python train.py --n_kv_head=1 --d_mlp=512 --vocab_size=888 --activation="gelu" --norm_eps=1e-05 --qk_norm=true --tie_embeddings=true --optimizer="soap_variant" --lr=0.0129 --beta2=0.99 --decay_shape="linear"
Each number is 500 + 50 x the weight over its row's rms, rounded and kept within 0 to 999. Layers, rows and columns count from 0. Numbers have three digits each. The size before them is the row's rms in percent of the matrix's.

# layer 5 MLP down (transposed), 512x128, rms 0.268, rows 405-511, columns 32-63
089:464537518575582419445505514510534500555439471530515463610544532515456501473460496539463545509470
095:539443540485523429512404494488463480474469562608528486500465517541520607476494427555463533491489
077:502528480524458443441510590507435455416538402468501487511473555460430525581481530403534581582468
104:491507403549450472445508467551504518422458568486568509494418535552580538539479505503509502501598
093:543524478575526495451524491543457505514471556525590537557504466508530452551434465467416492454453
104:494440468572603488500453516434547570531578556419539411555603471531530539518590487464501502373467
094:469469461603556539512617471424514550443485340508519539560537494584518470487521519468454593578482
108:469482535521477518507496511498526475569509454448497488497628558529405517538480454492459568443457
107:535492443520517562499526541461392576604430453490502489552490455509479539510489510484499461580483
113:642531511457459368531412544495426545481548532405532600495476518568547550563554487479523484497493
111:522443572521515515491492505476598480620430471534530473486523477556504495423496465492585583459536
086:433564475623506518507485460481573450483436421484531597480452510414516448429505511501503483597459
109:459535513468401543501563519459520489428494457497471536573550449498527502454531492494583541518532
099:434538540529478453603576434433552487440462543455553458536439479625431488457441617479409592442468
093:506467565450482374488389515452521463549579425490440461477488491544635514472520400481471486536446
087:573512466489547542410462532461484500485537541537483418460630439492424493532476467482491479522412
102:534480538505442443482511436440523439484490455478490537469465492490679523488554515480489516473614
115:495497576498502493537529441528451541493584519518489389524477488507417482428529451491574595560504
104:631555516472540502526472531506393457416506447519565529499493472471490568539468588484500572607549
091:486506360497504457442466472577513484507640452446647449539488573488416538487552537395532584575466
113:537566503497569470465531527471592593448506554456515497489571591415507544478519426409543431411423
104:464522391409500489483497503476530390583492508478567488531501583507565511460482497443534563431484
079:505567573479439514482548595505420447563455604556442449505455494567447540500520459492445452553529
104:478557536460487412464443446472462459380559515515454459467469558525410543561466411549455376506444
104:434577541487522442521580559464518541543472507534606409471593415524471492492534402529443449462490
104:553453458557427494462538531484466478513466515470674472456501508480548576482498487589476421478456
112:539532558530477475500526535461436467530436432507458542482416468639492479534463499556425607466503
110:550466591556464478477566500494510429470442527525514502418485498536461446449475501535629531490481
097:474444584435469451520483520626501454445481556491613561507553489484447532528529483411483488450434
110:559537574444574445532459387485498510453439458505563473481512412423464521390516501549542480595439
084:459509491584554516412512466566574463549545452439505477489491526534468605459444499408420556426468
123:512469443414624530473470574531486520505501485456505570478499487485386430517499584513555395423437
097:515483542540368383476532520499485432615412586483610502518459530402465422494538427513541592497495
098:524518456552516463562478474454449530482416587502523599579527448446492377479489462608531592553442
092:489488388554398454526538475523436574546575494550592564469430541489425432541579501488515568560472
103:520596450493518470522492516423427429515454534592495474494518510458539557447584478454525585509421
092:515529459454399526496456501569522442485547552442556467433498467533428546530567560544518477529489
069:467566515458511508498486593426583519582427529580361483527492384495521474482516469541543470499475
115:574437421484464500485599485550496493528510544537477465504497453567451426464485518477447447517545
102:453534471571411505440528528544418562432596533550586553471461471554545539545500419510496501518460
092:519533421504593502453571518449500497526569575404525545539634484440490422533473522488520473524510
097:547466553538537457466521473489517452490561539576574507529597627539455508554517584469436528482626
114:383599485549534539502447586492511579495563470498397504413451490415514454495458412465486506499501
097:498600410508560493490489504498503533448421466524518525529426487390514461475498432485495552540598
056:567539468543635481538467574456526524537556481474400527514486517477420481476431465590516355473450
097:480424507518438488480557500386436467469507512422513454489444436406631576475607528525488508531527
110:590449438561539471468542486516419510529468458539586594545409560485509603515461569559492520478482
084:514516453592529521550510477474450510513578519533416496499439417511552479399567545493562541424472
060:552509522494423529535461517492462465515511587515455516401445585566478507419491467572482400484586
105:482429532520454455531464546459471533602469501516442505508515526450586564567514477521508489447475
104:467556495463479596485475513486487474412485553525432444463472509500437539544557412549438339492467
101:522503545487483521503488583588541518472476510612473526514398564464442485479468491458589631364539
129:455536503507485545448517552611369491487432600478456537483483502602505482450519519571559455514453
096:521456513575527492535517507537528487513441567439615481440529546526557446466475475557570547505502
105:385489490548439480482547512469577535467510458419500469402494586632396495466476465573532445590587
123:452487455560545522545604420430565523530481513423493559575538632433500453545496459446493530475408
104:491391550493559514599624484470506567479479565428519394528501522447530495497616515463561453531560
099:411478536506425449590448527513444473478465517509468484399458623489540510479578545507507476569465
102:492445518409445420601554485473426450520483544464481447605493554458479480516449495527552520586471
068:380600522472530460472464570441581532583485436502476520468492460461506499465531531454498454575477
081:426568490566542528499484474448397485497484498521432522485416521521498490490590503469445578517532
107:457473523496430527508650548429437518517485452519494580534520440493501472535508474494602459568483
114:640552562459500471500569606492478492504538540496419467459448532496444511484405471496569470473551
100:466479551533477554548536527511563529485502478486601473521542449413394479500497507352414574485440
091:502393533602484445521476403469507537510469475463482564499511518490548519565516525507586612391560
103:556475444525524514447481566559441463518481536490532443519510516453443499515490513496527493493504
100:539541448552568458537618551542460416470385514506432586555357582502465503505525564536399443533468
096:485441516511568521528556463514517500470544455431436538609454546450415534536561475427473518510543
111:600585554524462575586495495499470401511512608526404486509489450481443574404526425435553469487420
110:442477537451547478374565519498476509464562502452432515510560464523451529473507544535450498500463
093:467465476565454572551509543488429498549483562499611528527609401483524502440532490525545428505416
072:378500459472515534448396502443509562459505486556472491532484494453536505528458475519535542479496
083:506556617436574471474433497536469483483546476539469509527577477406592491564516440437542486452442
112:466518506478472460457416481602561396530500439521563510447531536426457430495468541564421569478406
101:495529452509505510532439499403578529542489562547520507441461479581493470503477486566517500588457
113:498512513548479470555563535477530484466439541519515464546446556517541437543472507562596519499509
093:468434564452457478449548495559530515528455490507474489497563559483505447575465534493478544512463
106:539522442548537458478411555559471466463501501548628445598513497457482424477607520549398543436534
110:568506499622473502510516468523539498534482502540456564463510544476489607535554510461460470614498
087:501547535567546529479514522508452551528558474556461529549575500512452520547485518429525399447536
118:489520538457465460555486464450498473511492495508419542411482472581440458422486446541577413516580
073:458548453468446582492615640555474509570531496479418354467480452444457543530443449513602495544479
099:501553470545523533550532477529528480505517546473477460461497444563429601532566484534615529517393
106:593590554412549527489582518500505483435449468562515556527557481565532521555475461470467393420526
106:494464528419484445550461384468483546536398433507478530521549474517562570441487532502523398507562
119:416543600531571575481556425483472501501432495449472437458499459490447555544521493454547554615537
107:543436556536538510532519479485371524488476554435555505431507487555442407438432463471530508543458
080:501485450507481417493540537527513397556527514503526490557501548454592542511600443517492655445511
114:448518403480484458519404536463540444559580538458476478498482528523531463469528478463549454556410
096:514488531478565500531503519521424483462593528461515465453536490480474407563545484422524459474532
085:489570540434446476540422501610488464488543512508431517555487510521394459509518528457529510564434
110:530546548544488446590514458405542498532545503526455504542433611562460531574462435456546383435441
098:551546414498429475462546547408498474509475486349541430421538475512502528444538532563386552465459
123:513460500457474542545533416550420410549466560480487482459380467535429515478453580483468460487468
097:541484517513493494563501560452553491531408530452568505584597458483498484483517505572489559436450
120:558511564461579520471497517556446534545409586606604496540433442561480391470494496504482446448510
110:583472584481572487494477457482453491458501389517550560540477520530495509500491516513508485494517
098:500552480521536496496441510536487496558472556409567513501536518473544489506511528445460578540478
091:478500407488505512530549433514528506455520438502519545554555542512410394443518540557447529488522
088:465521490541524526451515427525560520451478483527460542525566550493439496549496427445558559532554
106:497491465571494470479470502396503501504480503561579470496463481541461476457427466542447447575577
105:544546455484517468507532462544300492540440566500504461499484454493450499521505524462441628516426
102:459569470472499530533578524540512422471542525391541496583459539316438462390530511484432481521439
076:512629496519527466457497453531460526463491499444391552497553418528428530553462454458483443600486
108:459531592481458458476446557559525529519519474461511462467467525574541496541454463497425527512466
097:489509553490529435545516499479421470524457590476567421501543463544488543496520636610507554414463
088:429634436528563579537479425553417572460448585389539504544367505465561494504489548478517554515408
# layer 5 MLP up, 512x128, rms 0.291, rows 406-511, columns 32-63
100:537359438441564541495491578503396526475563499461508454476499468402504546573572496471629534513462
101:450459481473408509528524481490467557509478549448499478473523515558458512451524491534475451424551
111:592504503530537558535569516587519545544493424590419589580566642531548564506546477504496448575459
089:476451478405530476447569545490494474508497488500443485475403529559388512569428503467558416477572
101:502519449555469444535521526498461536566483494619459546483399530464462408507465485459515574565452
092:552526480527535516471466542546450451452521438459517549498480445568530599513440470566532458552444
111:496467412484504397508442629405534438447509458568500467562359479516512503580579483430498559584540
099:629553446479468494496562537470587424498498437464432495451531410537521493474470534461511498487491
115:385486406451497534530500550453518452498504534377455462535422464494519517517511481501494498521508
101:421494497430577499445425533553482554579554560552471461494501435608464479440457535449600482543531
084:498408516513457471491557538451491557562623473525491473536512538530465535568487462480526517522478
102:476506582542453625503545471474478485502552535538466535530495546425490485462491441447483448580521
104:493542474490511475458525580582504474436624531476499465494500458570507570390564492445522428472523
096:439539510542460548590458512548581476557429443443369462444581536423477417530573392510472512531452
093:591588463547479448502462556440442476505539509533489419472499438524476533499417487488458548553498
105:508535471564503667479509516492488502556550531468463493522585471466444428519491421485508527532484
107:515468548434500426491470536517389506490491496556491551549515612502559529577404529560525437596446
104:499474494531535546542422456501397558521444491567452530562492469466464531527539547516553521518387
101:453507458487526552545551360540442482465426573493469498548456489621560490426558474533409360445525
101:514529406523487539585549512441488512421376421559444551545562509495490490550535508520448523611466
104:507544407442484480501541432413599427525509470513478525590524460465540446552470533533515425519455
077:426572555443436532584473559521565476481395499534447407533450543499485503450477571495529447517514
108:466472521430515623437495454431470450452532500477458482519476512589587517557539453469477432489565
106:420448426477547478513460543449518503563522514449479648562512503498469498546459428569526496457563
108:528460481464426473435539577507549508493521427551555529555505526483534481536503407612471442543500
107:525570494514471473466492575476506477496502534480457573463481529604490501580555595399367535570421
101:608469625491528514439463534537490483407585547432484490453504429468498462487512517463489423424491
110:427469400551474535596541421430438515542453426498444465493462473485487436527503509511468478572500
109:472565439475523552447430511532404492471453491576488509412542593532508448478462482499518607544503
087:473553485481529530493448494527515530573529521510510588565499447501467568579389397446376547553522
108:532413467381523581437477552498530535459523555493487561491417527525469455514590468535486454483469
105:490495509514584506534530482479468606452598471437514505508583449511544535512410535505381431400503
097:577550522422436504456467583457519453396457572477496543510460487503459579514455516527516492598483
104:500502583395492452500505451411433571487530493483481490522568511459529409477427525569390380434494
107:476535494564481582485540608445553519435542491477490494480451486548472535471451530481496473491532
104:465506443458567510540496493504546534487504436513491493429508455473508527641547510484498416445498
068:488562517448414502505569443539483510566424522466414450478492498459515520472527553487531447508468
116:543398571534468543451531521475523455486557574420511430363521509560475401503456498477543406396501
101:555476479475521504548567492440543516549442524539464462476494453531535469510457442555472455452572
100:451516522411505460566522517500503513399511407535411540534487541511495552440495504490445492475572
108:528525542513476577391521565518523544524553498453450510436526579485449482557504537610563468460470
098:539523440472432513470485569579519536507479595593457508484510460633537486487438471441413480566429
095:495611431496507403412550522492533517425591540524506504457408542527407506439499495540507427503602
057:501537503439470501529481428600493518416487490563370512466534534564503524524550414483472388509459
102:380467475502516489482504516509508555506580532477476560429483455498520580520574484432517511549547
119:460543506555418472480535569475560568520459401465469508519475581493455385588534493535541459467466
087:579378467524456567498461591591498539481519571497503527486459542454455485442490570449591544436518
062:505506472503436539547425489459447461536528536494436493514525502516518571585494498566510478495558
097:477518520441495526468558502473467514498547440453450533488481488570496537490510541501470476427522
104:502463530466489549467537514415515587424531495440428498468462473536508542540566472568485466591452
108:476442549507513498538470407506561522437479523488476540381461412566552486563546510453424446515533
121:561575481397495468446503505470492515397472552539468469584446566490477516565472534484566527569443
109:490478512480380453538488607547521505496560542574482464463483549451474585515447461511518436471509
099:406448515418429479543459506512455421607589524578542437631440533485475402464540524422525555508485
108:427437472481469518511499589476537491462549480481429499481455521591455493519446518484530512526448
111:485486555499467467516482591449518530580484482505445530528499630423543507484558554541461508562533
094:512490547480498466484548532553487522501549559535377445541424509526504585458476478442443453488361
093:514480505441535467479559616517446427379523513564434441462403504457433511567478535518464466548492
088:440529507487437443508503376545477473582487427473400523486629446517467520473570594551477427451530
087:587484381516469470485454470435506494491562502540498428516464535447448478496600421462582506466494
098:457433536447575550590551551436439516408587491567501561536511442487443512532445435415554505594491
106:590534480495521530507552519600522506426532559509447441525433436541513516576489492440425471447572
102:459439413523538540609528437457555529518498481583460422594573410521509452502507492497412487533469
094:521348540514520482503497554475501568487545422596383440551494501488572484554520518440492529420507
107:536471422549577504557485458474499452466474463457513507387643536389445544590522480517440452576499
109:518447454527446469520436528466439519581476396548424403519506418499480496510572524552480491531469
093:557424583436542446525510538491550592475582555477419510526568471493465538468529515532365472471581
099:567464489518438572528482498429476461478530510505460544525533493460497558402465538497517517540476
108:456480517409548429569506441449514389524506519456460383488579398531509476534467424412443528450515
080:509512353503453465458487529437464486539492455565516511467520490478400571425440558488522446485516
074:521525476406500689482512448524449563498504476465474489554513541488459534481582362510602498525506
088:556562502449445581547435638509489483554525526515430470472363446633558582480551435474515488486531
110:443489523512441578596502478485458482456455595486452443519497472484489457487535567530398487490379
103:526483407404471479588522519542575569521461440549524494549430452525489511484558453531430411564509
114:428427460455499494615501412550492500516473436573524456503481568542469586511450457543585411606490
095:490430493446489560408481556509480510451455451323452556593517440542587467504483484546496500448531
096:487480458475384510474490423513551405490455538517486554476527437538486540583482561492423477592524
099:491531518472481474510466369381595474513513468447508414491504411435509482601504518441521432496460
085:363480459505516548514580481474512607498445502513455486507481468610488393533552564380521422464516
097:527580494500497514542472479480556491526516488516437574547426451506516432594478436488398445570567
083:576533431572461544469562511443556526549519422539440395493444440444507528506513403531547545436499
100:574528529482546479502533424539519476559468460479480460431578438443460505511441517506537511418523
109:521511455460451550481502504454473509534501371521463522494410489490511556386579510498451477446417
103:428522587549503454497473478464527433490620540534453502514635439445514527540560518584522444465429
105:412485490452394559496486629471472465427475518541476558509433408504477499488453557443541492540403
104:476446522496492504480527555482501393464601438439528464569506467477525466582507420483498440422469
089:560455468492504489526521544515487477535470512458456472594421561456476530473565486552451406449506
116:455506522479523504532495532457584511493519573504415504485465479512481606495581491508462383558498
104:535457480507488489437409552509475574486486472618503528516574461544539549489409537429467484494479
090:448481432468514469507471506466525466524576575461446438512490441510509490533557562477449423521584
093:511486416503511539440545546413555416559596529500523517605502562583543479611390482495541421519450
104:461515563493485488505593475517415463647512520491483524506478452432502503462526461506475422446405
113:564444570548481594490429530516519553441517535454504575430525464528524418508537493498558411435429
093:489567503414486550503477552497506586493434497529509477453463527546468588381582424494467474498482
115:399399535445520451448520617553448459547578498480416497463457501479501412449505549494552440493561
102:429474539481441465493499548453451529528481408578471581584482593442505611484499605566527489564516
101:574547477536379573508516528446414550498509528640497440516509468563535447470502469482518476520393
090:449494458493441594550496512503370583547510451500472388427480409539506504468488502516424526558470
094:561446382515397398573499541552471511480443524440432316443448442487537556482458535511482489513508
102:509555438458548468540479495606550586617448552518496523454468547551486544417447480448497448581491
100:534508492520384576471569510491585481492522503476462506390417623516498441445460423445448454545503
103:532537472413463542523480462527495586462502457511468539461401503559523528493589512482473520487499
080:544482547518416483450498361547500475508517489417402461383530479509421525538478444485493431497550
098:493504473462490534534549473429490451606490484510494524531581421466565559503575408463581464506537
093:399562492491498524590448520494498559501558454435413404477562459463460476502571458502526447466529
081:446514538465433567517506513566449590451493506544453390445403545590513481360517475460491437490503